Part of a small language model's weights.
Size: 9 layers, 10 heads of 32, MLP 1600 ReLU, 18.2M parameters.
Architecture: LayerNorm before each block, no biases in attention or MLP, untied embeddings.
Training: a variant of Muon for these matrices, 670M tokens, 9968 steps.
Each number is 50 + 15 x the weight over its row's rms, rounded and kept within 0 to 99. Layers, rows and columns count from 0. The size before them is the row's rms in percent of the matrix's.

# up: layer 5 MLP up, 1600x320, rms 0.0757, rows 84-105, columns 160-319
# down: layer 5 MLP down (transposed), 1600x320, rms 0.0311, rows 84-104, columns 160-319
up84 093:61 62 35 34 53 55 25 51 58 46 36 40 60 25 67 69 73 62 47 42 63 45 42 34 50 58 86 51 44 44 53 58 32 48 31 53 45 55 64 63 47 40 18 55 44 32 63 35 46 35 32 62 43 35 50 40 35 79 79 32 52 76 49 67 73 44 21 72 40 68 42 46 27 33 23 54 43 35 49 37 56 53 48 40 18 47 31 35 64 41 52 38 94 12 51 56 29 53 80 49 47 35 32 18 49 66 46 53 49 38 57 46 59 32 58 23 65 67 67 78 44 59 63 34 56 63 64 71 38 68 43 31 41 30 59 52 31 54 45 57 79 67 40 49 65 62 55 42 56 31 34 49 59 40 56 54 44 49 38 46
down84 096:62 35 37 69 60 47 50 40 89 40 55 37 22 33 62 56 28 39 27 46 29 53 81 29 27 71 55 33 73 32 38 77 48 45 35 53 45 56 42 60 76 51 35 54 48 70 36 65 47 60 39 71 62 70 25 18 49 67 41 57 54 37 41 51 46 46 47 52 55 65 73 47 55 29 73 51 18 61 54 18 20 51 67 30 48 69 42 40 37 39 44 46 45 41 49 53 30 47 33 36 53 67 59 28 28 45 52 33 84 36 53 64 36 32 71 73 50 49 75 40 46 74 70 32 65 42 60 64 64 66 45 33 58 44 39 65 64 62 73 34 25 61 35 43 51 45 59 37 32 61 86 48 65 87 46 71 56 43 44 49
up85 104:48 31 22 56 45 49 49 11 28 70 47 55 53 63 66 46 57 44 58 60 67 45 28 42 81 64 17 47 53 35 56 42 38 41 29 56 35 66 42 49 48 50 59 59 60 54 54 43 71 84 41 87 36 67 57 38 45 58 24 65 67 52 32 41 54 49 65 36 54 46 30 35 46 45 50 34 21 54 53 55 72 53 42 37 24 50 35 52 41 43 34 61 32 34 43 68 26 62 81 20 44 48 38 37 44 45 63 45 35 23 41 45 75 41 69 44 37 39 65 42 57 39 64 40 61 47 59 39 82 58 49 56 17 57 72 61 64 38 44 60 70 76 51 54 45 52 74 53 48 58 25 15 59 61 44 30 30 58 38 66
down85 100:43 56 37 39 53 60 90 26 51 33 46 35 45 32 27 46 54 54 29 47 63 28 45 50 49 53 50 39 40 71 41 72 36 62 70 53 24 64 57 36 66 59 73 52 75 38 61 50 65 52 57 55 39 50 42 61 35 81 40 45 31 44 44 21 54 52 31 73 48 57 60 54 40 22 48 54 25 65 45 50 65 53 49 41 55 55 46 43 42 63 42 47 29 44 66 51 68 73 68 21 58 41 27 71 71 42 53 17 64 56 46 52 58 10 55 31 45 51 31 42 55 48 62 74 34 63 37 41 37 71 14 54 60 60 74 45 44 49 70 50 44 42 59 46 45 62 47 21 41 45 33 54 57 30 39 42 51 47 43 51
up86 104:52 51 37 56 27 37 57 41 39 41 55 59 37 26 34 77 50 44 64 73 32 44 54 52 76 51 25 57 41 57 11 47 45 34 34 43 71 58 57 47 69 56 47 45 45 61 85 42 71 36 27 55 41 53 28 65 68 41 26 38 69 49 29 64 40 55 46 49 66 55 41 53 21 57 57 65 44 46 51 53 61 43 36 66 56 36 52 59 70 58 26 71 55 38 19 56 58 40 63 60 85 56 23 74 29 53 75 52 68 15 40 58 49 53 31 59 71 37 61 56 52 42 44 28 42 63 67 33 41 45 44 54 55 45 58 49 59 71 48 58 64 85 60 77 69 65 51 51 52 62 58 48 27 35 46 38 44 38 77 68
down86 094:46 60 81 49 66 45 57 53 46 47 22 52 41 42 71 40 41 69 63 61 96 44 43 47 49 46 44 58 62 49 60 62 40 57 39 74 43 63 40 49 58 49 54 46 57 42 47 44 66 62 56 36 56 52 45 43 41 44 64 61 40 43 50 47 45 33 63 50 53 41 72 64 71 37 36 66 58 47 40 46 42 50 52 36 99 42 56 56 57 46 65 32 55 47 77 52 26 53 41 34 43 48 05 62 33 70 54 38 58 62 66 38 54 43 33 46 55 33 69 56 42 60 42 58 53 30 17 37 39 58 25 70 49 44 45 33 70 38 42 66 63 23 65 38 27 43 34 53 31 38 62 68 40 53 65 42 60 45 60 26
up87 104:19 40 75 61 64 35 73 64 56 68 40 45 62 39 51 46 57 25 39 49 38 55 55 60 58 33 35 80 64 45 40 38 36 23 37 28 53 23 54 62 18 80 41 62 47 47 59 57 68 57 38 54 42 36 52 54 53 85 66 39 72 57 80 43 50 47 56 46 40 41 32 59 36 50 58 21 57 67 47 37 28 12 28 51 24 68 41 61 92 55 49 66 17 28 42 41 52 53 72 21 53 17 57 35 38 56 69 37 31 57 38 41 42 54 24 44 67 38 52 55 47 63 40 72 50 60 57 41 37 47 50 64 55 44 49 33 40 32 62 51 47 59 34 96 56 55 69 44 73 52 58 32 52 49 61 60 51 40 55 59
down87 108:26 54 06 38 42 55 56 84 61 98 31 33 27 48 64 56 36 32 21 52 20 76 39 41 63 47 46 76 48 15 57 46 62 52 49 67 23 40 51 46 52 68 66 35 36 51 55 38 42 62 40 51 60 52 52 38 42 48 56 63 47 64 31 26 29 40 50 42 23 65 71 33 43 50 54 56 30 75 29 48 34 61 65 39 50 54 51 46 62 84 69 87 63 50 56 46 61 38 28 73 50 68 53 25 34 75 30 43 23 51 47 54 19 30 54 41 46 51 52 50 47 58 45 53 50 58 47 34 29 46 25 33 40 52 29 56 26 71 69 35 53 38 38 46 42 46 80 61 51 58 25 74 56 61 31 40 30 73 52 76
up88 103:60 97 44 40 50 51 53 38 56 57 44 30 53 28 39 38 39 53 38 86 57 31 49 45 63 47 47 69 55 52 60 14 68 35 46 74 72 65 60 61 53 32 57 46 66 70 45 51 26 62 44 84 40 50 70 56 37 34 35 78 74 73 37 52 51 55 18 58 65 65 70 96 25 35 39 55 44 49 01 66 30 42 28 38 52 63 46 58 34 26 47 80 63 62 60 83 40 51 47 39 37 40 28 56 36 58 63 45 43 44 58 56 35 58 62 53 77 36 30 64 48 70 49 30 71 27 63 07 65 28 61 10 44 39 33 62 62 62 48 68 57 35 81 41 31 40 54 46 40 49 50 62 61 47 18 23 14 61 70 26
down88 105:46 68 61 34 78 56 54 59 43 44 64 39 48 42 81 50 27 63 53 44 58 44 73 33 52 53 61 43 73 58 66 30 30 70 36 50 51 73 48 50 50 46 49 66 37 32 44 64 73 76 38 61 25 51 50 48 78 37 63 57 34 61 55 55 40 47 50 76 50 71 62 54 33 55 69 53 45 33 57 29 43 50 44 74 02 40 40 61 65 84 56 60 56 36 48 54 71 57 63 64 43 40 45 66 56 40 61 44 83 64 39 69 26 56 47 58 62 49 55 55 33 40 16 41 65 57 68 36 37 30 53 49 69 47 23 68 72 35 49 59 39 50 73 34 58 31 55 38 20 38 36 54 46 59 72 46 68 50 50 46
up89 102:63 59 22 58 83 34 82 18 38 19 65 52 38 47 48 37 57 76 54 70 61 38 49 32 51 49 37 74 47 34 18 64 33 25 51 35 62 51 41 46 35 60 52 65 47 33 77 51 87 39 47 40 38 38 50 53 53 78 65 49 11 54 64 51 62 40 24 55 55 25 53 50 30 53 68 41 37 52 33 78 42 34 07 34 50 31 49 72 44 22 55 65 38 47 50 65 48 52 55 41 55 69 25 43 61 38 51 22 56 57 66 64 45 98 69 71 56 68 65 49 49 58 72 57 45 72 69 67 16 21 67 39 80 44 59 59 42 73 68 71 48 41 38 59 56 56 60 38 75 77 55 62 58 42 60 56 39 31 62 43
down89 104:55 35 57 44 53 53 26 52 57 89 42 68 49 16 52 75 81 30 61 35 42 37 45 37 36 49 55 62 62 54 72 36 52 47 53 53 57 34 26 69 39 17 33 66 45 56 50 60 68 49 69 50 67 56 24 99 53 37 55 37 79 63 48 73 52 34 53 65 59 35 42 57 49 41 40 79 42 61 39 68 28 59 39 27 60 68 46 39 35 40 49 52 98 41 46 45 63 63 28 43 79 49 27 67 88 65 63 52 71 50 69 63 45 70 50 35 50 28 68 59 61 44 58 39 25 53 51 26 26 36 12 37 72 58 40 45 66 58 73 65 54 30 41 39 64 52 31 44 56 38 73 39 68 60 53 43 53 68 64 45
up90 106:56 21 37 11 40 66 10 34 31 36 53 52 70 47 66 22 59 44 45 59 29 47 34 47 32 44 49 67 49 72 65 45 45 48 54 57 56 56 57 67 53 46 48 34 22 38 69 54 61 42 57 33 43 63 53 43 81 71 50 54 60 75 45 56 46 41 58 69 51 83 76 48 39 40 68 40 63 40 40 73 56 51 68 49 46 71 46 32 33 36 39 71 64 47 50 33 27 48 51 47 42 69 89 66 80 94 65 30 37 53 36 32 34 70 42 48 51 36 35 79 39 27 45 48 58 46 44 53 48 36 42 59 47 73 62 38 60 42 75 39 73 56 52 40 90 51 68 37 45 48 34 54 62 53 40 23 56 45 55 70
down90 098:29 45 52 76 46 55 68 35 45 40 46 52 38 45 70 62 35 73 50 67 83 45 51 64 40 34 57 36 50 41 49 30 51 41 65 45 19 53 41 55 54 71 68 67 77 25 64 46 22 64 67 47 60 32 28 15 68 77 70 57 34 63 50 83 62 74 60 53 30 55 34 74 42 39 78 44 12 71 63 49 48 47 63 27 42 67 60 52 62 54 36 32 62 44 27 41 54 67 60 33 39 27 33 78 51 57 59 57 46 48 36 57 39 48 58 29 61 52 41 43 67 30 99 69 44 17 39 58 85 51 40 60 55 49 45 55 32 42 39 56 69 37 75 52 52 57 44 25 50 52 75 59 83 65 59 48 63 55 46 25
up91 099:72 51 72 68 43 56 38 50 39 54 32 55 37 46 95 55 64 62 58 57 48 23 33 41 80 39 50 56 48 48 40 65 53 72 42 63 75 16 53 78 47 47 52 51 60 60 37 71 63 44 31 41 67 28 19 30 38 28 31 44 51 56 61 62 68 37 70 65 29 47 40 34 59 59 47 31 48 76 43 46 52 58 52 54 14 29 80 57 46 30 56 44 53 46 67 66 58 62 36 75 46 48 67 13 45 38 74 46 65 45 54 43 30 43 48 36 49 50 59 32 59 43 63 50 27 64 50 72 51 65 61 29 54 35 54 37 73 54 52 28 75 50 55 18 45 84 50 58 28 66 28 68 54 64 26 31 38 68 45 47
down91 100:29 38 48 61 63 65 54 33 44 47 48 26 82 43 33 66 49 57 55 45 22 51 36 66 45 55 56 36 81 29 73 79 65 45 70 37 67 63 69 25 62 45 51 49 44 36 61 76 45 50 42 95 20 81 68 58 52 39 45 70 79 44 57 29 45 35 33 61 50 38 70 49 59 35 28 43 48 23 60 50 61 61 50 40 75 26 61 52 66 73 43 45 51 42 41 76 57 50 48 60 53 36 70 63 74 32 27 67 48 39 65 65 25 39 73 56 63 48 46 56 43 48 74 51 37 49 69 72 36 57 37 47 70 26 63 63 16 52 59 55 50 37 36 53 37 52 46 56 42 63 41 35 36 54 54 49 72 33 27 48
up92 098:69 70 61 67 42 30 72 58 42 40 29 40 71 63 74 72 61 64 62 35 46 54 54 62 56 42 55 41 22 10 42 61 55 45 74 81 53 61 43 48 67 45 63 71 13 37 51 45 46 32 59 60 49 47 34 41 65 68 54 23 63 49 46 52 23 64 45 25 44 48 41 28 53 52 64 22 46 32 44 61 47 60 49 30 61 40 41 46 69 49 84 47 39 44 14 75 31 52 51 41 51 43 42 52 52 31 68 13 31 46 62 65 47 53 54 44 43 73 36 46 39 54 54 44 81 50 42 69 36 62 58 38 53 62 33 43 48 48 40 78 55 37 45 65 50 16 64 09 51 63 72 55 45 35 38 43 64 31 39 52
down92 099:27 71 38 38 60 63 28 16 54 38 58 51 34 32 51 57 43 61 22 29 47 24 47 50 60 43 17 61 87 42 35 55 58 49 63 49 15 46 69 32 56 09 51 44 60 47 41 73 68 30 45 46 56 66 36 77 43 47 82 62 63 21 25 47 50 47 56 38 51 35 71 51 55 40 53 59 50 59 68 23 35 38 48 71 54 41 60 51 56 44 46 62 62 32 61 76 23 36 61 68 47 53 69 62 61 38 68 75 53 55 42 31 52 55 59 56 39 49 31 56 88 49 39 62 46 01 72 41 70 33 36 33 46 39 71 76 12 31 34 48 32 49 62 38 70 66 33 62 61 52 45 64 64 62 66 63 70 46 49 49
up93 115:35 40 59 41 36 58 40 64 63 51 59 41 42 57 29 59 44 52 49 40 34 25 67 66 74 49 58 39 38 38 49 16 40 57 60 47 43 55 44 74 67 36 36 75 68 67 87 58 51 39 33 47 41 46 48 35 21 37 56 51 60 38 42 39 40 55 19 31 71 62 66 23 56 47 35 44 65 64 38 47 48 46 44 17 40 64 39 48 51 60 53 47 55 32 55 51 49 76 40 35 54 46 53 45 76 23 64 51 63 41 52 41 27 46 67 74 59 53 67 45 59 41 51 65 10 30 44 63 64 64 59 55 77 46 59 62 46 30 60 39 37 58 51 62 48 32 51 61 56 57 40 42 75 75 45 39 91 52 45 49
down93 111:45 43 46 46 56 49 55 68 60 33 53 20 37 41 39 39 80 70 52 62 69 35 67 52 57 68 48 24 58 43 62 33 37 37 66 69 48 68 55 74 61 17 42 63 56 58 72 58 47 81 12 47 37 36 84 42 40 99 76 49 48 42 29 36 70 46 39 30 51 71 24 51 48 48 45 57 52 25 30 58 59 28 66 64 76 41 46 52 45 65 56 39 46 40 55 70 26 35 46 67 38 67 19 48 57 56 34 53 64 35 67 66 44 55 41 37 59 52 21 34 54 70 42 74 66 54 64 60 64 65 34 76 56 24 73 36 39 21 57 40 18 36 71 58 42 50 48 42 68 35 67 48 59 31 52 72 53 54 53 41
up94 100:71 48 45 55 46 64 46 61 19 61 60 56 67 36 69 70 56 46 26 31 41 36 35 48 54 52 32 56 45 35 49 70 47 44 36 48 62 25 50 28 42 47 46 35 52 47 49 71 63 45 47 52 62 94 49 30 76 31 35 52 48 36 50 46 42 42 60 37 65 35 56 41 54 51 48 22 51 73 50 78 57 51 61 66 53 67 24 46 52 50 52 50 48 43 42 59 78 61 56 45 59 43 59 50 38 51 56 41 55 48 42 50 20 33 50 90 60 24 49 61 37 12 58 40 41 38 34 43 99 72 51 44 51 61 76 48 95 32 65 38 56 31 40 65 57 32 48 36 24 49 34 53 65 26 46 56 31 46 53 53
down94 103:68 58 51 61 53 53 55 69 65 41 37 65 34 65 36 42 37 75 61 16 46 24 58 36 38 54 46 44 43 36 61 32 34 43 63 38 38 81 62 38 49 28 62 45 34 20 52 47 61 36 57 54 51 27 39 91 40 40 47 57 24 72 25 75 59 56 58 33 37 35 50 60 45 51 49 19 56 38 20 65 47 47 35 48 52 46 50 68 47 42 21 35 22 36 31 53 64 44 61 41 41 61 46 70 75 47 39 36 44 51 33 74 54 52 58 17 30 60 49 78 37 70 57 69 44 54 78 53 35 72 63 70 61 47 58 34 58 67 81 41 57 42 55 52 55 73 60 31 48 44 44 34 51 37 43 57 46 57 28 55
up95 091:79 36 60 73 32 52 45 53 45 43 54 64 40 40 40 51 32 51 63 46 53 59 37 69 41 40 39 66 66 32 28 59 39 50 28 66 33 47 47 38 32 77 46 68 47 53 49 59 54 41 64 93 57 72 39 82 66 74 37 46 19 57 36 58 50 72 19 64 47 32 46 30 42 51 37 43 74 67 69 58 39 18 46 63 45 50 49 53 70 36 39 66 38 31 43 60 33 10 57 47 62 31 57 29 70 24 25 50 08 42 52 35 44 60 19 42 45 45 59 47 56 44 49 55 39 54 40 88 59 50 51 50 46 65 53 65 39 61 59 53 62 22 64 20 47 44 43 41 44 30 57 62 35 70 43 38 18 52 23 66
down95 092:47 52 66 46 45 48 04 41 57 53 41 50 25 50 28 61 37 61 42 49 47 62 22 44 34 54 72 53 57 52 52 64 66 56 57 62 51 32 38 61 53 30 34 25 21 48 37 49 12 52 58 49 54 42 80 36 60 47 55 73 51 50 73 45 47 40 47 43 29 58 33 76 51 64 65 44 56 63 47 50 46 23 46 27 39 42 62 21 59 34 48 58 64 41 73 62 27 78 50 46 56 81 33 41 38 50 61 41 33 24 69 47 21 48 31 30 34 72 52 42 02 55 41 57 68 37 33 63 25 53 59 45 33 47 58 62 43 62 59 36 41 30 33 77 29 61 31 62 46 48 34 42 96 44 49 48 52 38 39 42
up96 092:54 48 52 52 58 55 29 75 34 22 61 33 35 37 47 72 44 26 54 31 49 65 74 40 58 38 33 48 60 47 81 50 67 37 67 53 69 75 56 57 50 36 33 60 81 47 52 55 58 41 41 43 68 55 55 34 49 24 51 88 70 56 56 47 59 44 45 48 60 61 38 75 34 52 34 58 58 55 34 48 31 64 24 39 75 49 40 47 36 48 22 72 13 65 34 57 53 42 44 59 59 49 38 46 41 64 58 60 29 47 47 99 32 46 66 25 44 48 53 24 27 23 91 73 49 43 47 58 88 37 38 64 52 26 60 77 42 50 33 66 48 55 61 33 35 82 45 58 44 73 52 22 71 48 37 48 52 46 49 61
down96 094:38 34 69 16 25 35 83 49 24 69 45 37 58 55 51 18 44 64 49 61 39 32 45 59 49 66 51 55 51 53 31 34 50 48 35 53 24 36 49 48 50 44 63 53 45 63 23 61 65 40 29 52 18 47 43 63 55 78 56 40 62 57 53 64 43 72 72 47 48 52 45 49 29 45 69 41 45 52 73 55 48 41 59 49 34 48 63 66 70 44 55 50 50 42 50 64 70 63 66 38 57 39 70 49 54 19 58 32 48 32 64 22 85 79 42 42 42 65 43 62 60 73 36 43 64 60 71 34 38 23 55 64 70 33 18 52 42 73 66 51 81 54 03 55 66 40 38 61 54 24 62 51 35 44 74 61 44 55 33 50
up97 114:55 41 45 54 73 66 66 72 44 71 56 45 48 62 55 64 57 33 44 55 52 40 53 54 44 62 55 49 39 42 34 60 65 62 37 42 46 54 24 53 68 60 29 31 33 35 24 56 49 68 49 52 30 25 50 40 47 47 40 50 77 50 55 50 46 23 61 66 37 32 51 47 44 56 49 70 26 43 63 10 59 20 87 46 46 39 59 54 62 47 34 50 36 38 69 67 29 58 65 71 53 42 43 53 56 51 79 52 32 54 63 29 49 71 36 53 36 67 53 43 54 50 60 72 65 82 46 37 54 37 24 52 36 53 77 45 41 55 48 64 56 30 40 38 48 35 43 58 68 33 65 57 42 35 50 34 49 52 45 58
down97 110:41 46 46 51 42 46 52 22 66 50 52 19 37 61 55 45 51 56 53 35 64 51 54 67 73 35 55 40 56 58 73 34 41 45 25 49 51 34 62 46 29 58 43 38 40 69 52 39 47 65 39 44 57 37 74 49 54 02 59 60 55 42 59 72 74 09 10 54 54 71 44 51 56 74 41 71 51 54 63 67 31 32 49 53 70 51 39 50 70 74 56 37 48 72 51 55 61 33 65 61 35 51 33 68 45 59 37 51 62 84 14 32 32 74 72 39 60 42 45 68 49 60 67 52 34 77 56 61 55 31 56 37 38 62 63 38 16 60 35 57 53 49 79 34 66 50 63 58 53 58 63 27 60 83 50 32 67 58 40 58
up98 107:32 53 46 56 54 39 57 62 53 37 38 54 27 63 61 53 45 45 43 29 50 65 46 54 61 52 34 67 10 49 38 31 54 47 36 32 46 46 31 53 64 19 53 30 54 45 48 44 44 36 34 37 58 40 50 40 79 75 51 68 37 70 52 38 57 35 41 63 56 62 30 62 32 68 47 47 57 54 62 56 28 59 57 60 40 67 66 50 73 22 79 66 42 65 39 43 49 73 33 51 33 66 57 47 33 60 38 60 60 60 74 46 62 69 51 76 60 52 83 38 63 37 27 50 40 35 60 52 26 19 45 72 54 94 35 59 44 71 76 40 49 63 55 67 76 73 41 64 41 32 22 56 43 22 56 38 62 35 43 58
down98 111:47 36 56 42 42 53 63 36 42 46 65 58 32 78 65 36 41 16 47 42 50 60 65 25 36 28 20 46 59 78 53 25 22 56 76 64 15 41 57 51 39 39 66 52 49 55 56 67 56 85 56 60 37 32 56 47 71 58 68 39 46 38 32 68 71 36 50 73 62 29 67 44 33 49 48 26 58 37 59 32 70 73 60 71 54 82 49 52 73 45 69 69 58 43 39 33 77 39 45 26 74 37 29 24 63 74 48 40 34 86 32 29 37 60 25 75 48 55 43 56 58 63 37 48 55 78 55 60 54 22 40 35 47 41 56 64 43 68 53 30 49 58 90 68 25 51 51 35 56 57 42 56 71 44 29 44 59 33 38 49
up99 098:34 82 58 67 63 17 35 52 36 32 33 34 67 52 57 57 45 44 49 30 55 46 36 42 59 52 57 40 43 62 38 61 59 40 56 36 27 56 50 58 28 91 66 25 62 33 50 63 47 45 28 47 64 58 59 28 62 45 34 58 71 29 58 24 37 17 72 58 74 47 56 46 49 42 69 50 74 57 35 46 57 47 25 40 46 40 41 48 40 24 24 62 57 50 48 77 35 48 51 25 71 29 58 53 39 72 17 61 53 52 39 08 50 54 65 57 33 70 55 59 47 67 48 51 56 82 89 41 85 62 65 86 38 48 64 59 37 61 73 19 43 47 56 70 51 49 51 56 39 58 74 69 40 67 51 23 78 78 53 69
down99 100:45 40 44 66 72 61 76 50 60 60 25 56 53 51 52 47 61 68 55 34 25 54 40 35 61 55 43 45 40 71 62 50 36 44 65 35 41 48 49 59 36 35 37 55 50 69 43 41 56 52 54 00 39 09 86 48 48 49 48 67 42 42 43 39 32 79 53 54 56 16 75 48 40 60 48 31 49 80 36 45 58 38 59 63 39 46 38 54 51 45 63 66 32 37 20 69 56 37 31 40 71 69 68 56 75 35 27 37 62 42 50 64 53 46 53 47 42 36 49 44 52 40 54 41 63 53 45 38 54 36 52 65 78 53 62 40 14 48 56 80 50 54 34 46 47 51 16 49 67 62 47 60 61 33 48 58 69 35 23 60
up100 102:67 80 52 50 65 67 42 36 55 86 38 18 52 42 68 51 42 55 53 60 48 30 40 51 33 43 34 69 33 36 21 65 53 28 58 36 61 40 47 70 69 59 36 54 53 33 79 65 73 58 40 29 23 53 46 42 45 83 48 51 40 38 39 50 23 41 45 45 60 56 45 55 49 30 42 35 75 47 76 36 43 72 57 41 63 60 50 42 90 47 44 40 99 45 52 36 48 56 58 44 37 44 61 22 54 41 33 47 72 55 50 59 58 60 41 46 42 27 46 38 45 40 49 57 67 41 42 47 21 39 73 47 41 64 04 39 65 58 43 46 52 61 40 54 50 32 74 48 47 62 42 40 62 62 76 47 56 43 38 54
down100 100:60 08 51 39 47 82 22 50 64 37 74 47 71 62 75 53 57 50 58 57 72 24 40 46 61 68 49 47 70 54 63 43 63 41 32 58 61 74 51 49 31 55 47 54 58 17 47 55 61 44 56 46 50 60 57 30 70 69 42 54 50 41 46 59 32 40 43 43 59 36 46 37 35 83 28 42 59 46 38 55 69 59 40 55 35 41 37 27 63 51 45 45 42 50 52 38 64 59 45 56 80 63 65 53 50 63 29 68 51 60 44 73 37 40 06 22 42 61 29 33 44 68 41 39 57 62 57 25 56 63 45 13 38 57 32 57 57 47 47 34 60 54 33 50 72 39 44 78 50 31 57 30 21 53 48 70 38 26 54 25
up101 101:46 67 56 38 48 59 34 46 59 66 71 29 45 44 56 57 38 29 87 52 66 33 50 28 54 42 44 42 58 27 30 33 43 50 40 47 40 48 57 59 49 36 57 65 40 54 24 53 68 52 36 76 45 60 57 67 62 59 55 60 41 19 75 48 50 50 19 41 64 35 70 51 38 47 35 61 35 99 54 76 60 31 36 66 62 33 64 50 59 44 50 35 57 34 57 60 81 15 35 36 40 70 27 28 41 41 67 71 57 47 72 47 45 86 76 77 55 67 56 68 39 45 48 47 57 44 45 46 54 56 43 63 44 46 42 93 54 59 80 50 40 41 61 53 51 42 50 45 52 38 47 48 32 46 55 59 45 40 25 44
down101 098:61 49 24 42 67 56 38 58 17 55 42 33 67 76 70 33 49 52 55 63 39 55 45 44 69 34 42 41 32 54 63 56 70 35 53 36 31 52 48 54 38 62 45 42 59 63 40 36 64 41 31 51 45 36 42 80 40 58 51 38 42 40 52 27 34 41 42 52 57 67 65 47 36 57 58 50 85 50 24 45 39 41 51 40 53 43 44 65 56 27 43 45 57 49 48 34 69 41 53 67 48 53 40 63 63 41 55 59 71 50 40 63 39 02 39 45 23 26 87 53 34 57 41 40 43 49 41 68 62 52 60 51 44 39 25 28 60 49 44 26 56 54 60 42 44 80 23 52 66 62 49 73 74 58 62 82 45 54 27 54
up102 118:27 41 08 28 73 57 58 11 70 63 63 81 46 57 41 28 60 59 61 63 68 34 81 48 55 40 40 52 49 24 48 56 40 51 23 28 52 35 54 30 31 71 71 67 79 46 32 59 66 32 62 75 36 50 62 52 27 59 54 58 68 42 54 58 46 49 48 40 28 41 54 63 51 67 65 14 24 25 65 60 45 42 61 62 40 63 66 58 64 37 33 55 55 68 44 72 37 07 55 31 49 80 47 38 36 68 62 57 75 40 72 35 54 69 69 56 66 40 71 46 23 35 68 63 54 41 57 59 84 51 51 34 46 47 65 70 38 43 35 67 42 63 50 70 54 70 53 47 53 57 33 58 39 70 65 35 32 66 52 57
down102 114:48 42 44 29 58 90 39 50 98 56 36 58 51 58 21 44 65 58 76 62 71 40 45 26 60 32 27 52 52 57 46 66 13 61 70 07 44 68 66 37 49 76 53 54 69 42 37 49 45 47 59 71 36 47 79 77 75 79 40 67 54 06 48 24 66 69 39 35 37 44 54 51 56 45 33 07 19 35 71 64 30 51 42 41 56 54 62 53 37 32 34 66 41 53 28 52 50 42 54 39 36 65 37 50 51 64 44 37 28 64 74 48 52 38 71 43 46 61 76 63 51 43 65 46 51 54 63 52 71 51 46 42 67 19 85 35 45 48 25 56 46 43 25 79 53 39 63 52 39 69 38 53 55 39 57 56 42 46 45 18
up103 091:58 38 19 54 45 44 44 38 52 57 69 50 63 43 34 82 69 50 54 69 68 46 55 29 41 54 46 39 38 60 26 28 44 45 29 37 33 84 62 39 50 62 45 73 68 55 43 46 73 26 49 40 41 75 38 24 46 45 30 41 38 56 39 73 72 38 26 52 49 55 27 26 55 71 59 20 38 74 68 27 62 47 48 57 49 69 30 52 46 50 36 48 58 69 42 65 61 56 43 45 54 45 31 65 36 50 50 72 60 52 45 72 54 70 52 62 45 30 45 57 64 56 29 59 42 32 74 19 69 67 45 83 39 41 20 61 50 57 37 52 47 36 62 80 11 46 52 87 62 47 55 58 23 60 36 66 40 92 40 43
down103 084:44 63 53 55 60 48 62 48 32 30 54 29 53 71 57 04 33 56 51 80 45 58 51 40 52 42 55 73 54 22 72 66 45 69 45 62 36 43 78 55 30 46 38 65 49 73 28 36 31 73 49 32 49 35 65 50 62 60 80 51 50 35 54 34 72 47 68 60 45 47 51 49 47 42 61 70 45 59 46 56 55 40 47 62 62 62 60 53 39 64 60 53 42 61 33 41 45 38 44 02 45 70 28 37 47 41 24 56 67 40 40 19 60 39 60 52 37 65 65 49 35 54 29 46 61 49 42 68 48 51 27 32 68 58 63 38 59 42 61 80 57 59 71 65 73 52 49 56 43 51 57 56 54 46 48 55 49 27 69 46
up104 102:70 71 41 41 62 53 47 30 29 64 40 35 53 30 55 45 49 50 72 47 54 41 62 39 79 50 61 67 52 34 57 60 35 77 35 23 77 34 44 61 37 35 65 52 59 91 62 49 39 40 49 42 40 83 54 32 60 49 51 29 33 53 39 39 50 78 65 52 32 53 76 27 41 32 56 67 50 73 41 47 62 10 62 49 55 47 30 45 28 23 66 25 37 54 59 58 23 57 43 54 43 31 39 67 59 35 39 81 52 46 31 49 53 43 68 36 67 41 51 44 40 26 41 57 32 65 36 26 77 49 47 74 53 50 49 42 56 46 24 34 78 72 57 28 28 55 42 69 46 45 76 40 78 44 76 45 32 33 62 43
down104 107:74 44 51 66 22 45 37 44 65 53 53 50 75 59 33 41 61 52 58 62 40 36 34 59 63 54 34 75 58 77 23 69 48 47 50 56 51 69 56 57 51 78 67 29 32 38 38 27 41 66 48 46 40 49 85 21 73 56 68 56 51 44 53 31 46 56 32 50 60 67 39 77 46 38 51 39 29 50 41 42 62 55 55 48 36 55 29 67 41 57 38 45 27 52 52 45 48 85 62 28 44 55 65 39 47 42 39 20 26 35 37 59 34 40 77 41 44 54 54 40 46 42 53 37 43 85 41 44 60 44 31 63 50 58 40 77 74 53 53 45 50 50 72 54 53 45 26 45 47 61 58 46 68 69 67 28 57 19 44 46
up105 109:61 62 40 69 43 39 51 36 28 46 53 47 26 57 56 36 74 42 35 34 64 64 51 57 50 46 68 32 71 50 32 48 67 69 73 48 56 40 48 42 17 61 70 62 48 75 58 46 77 61 38 34 43 35 56 57 54 56 72 45 36 73 60 62 61 48 66 50 15 53 62 37 51 45 41 46 47 46 52 47 41 38 64 47 54 46 45 25 68 50 46 66 80 52 48 69 64 54 68 40 63 58 28 49 66 31 75 53 47 46 63 79 59 56 47 46 51 44 30 32 44 57 46 28 33 42 48 45 68 78 29 71 14 75 50 62 59 55 67 44 62 32 46 73 50 31 56 43 84 28 45 45 39 47 36 45 44 43 52 60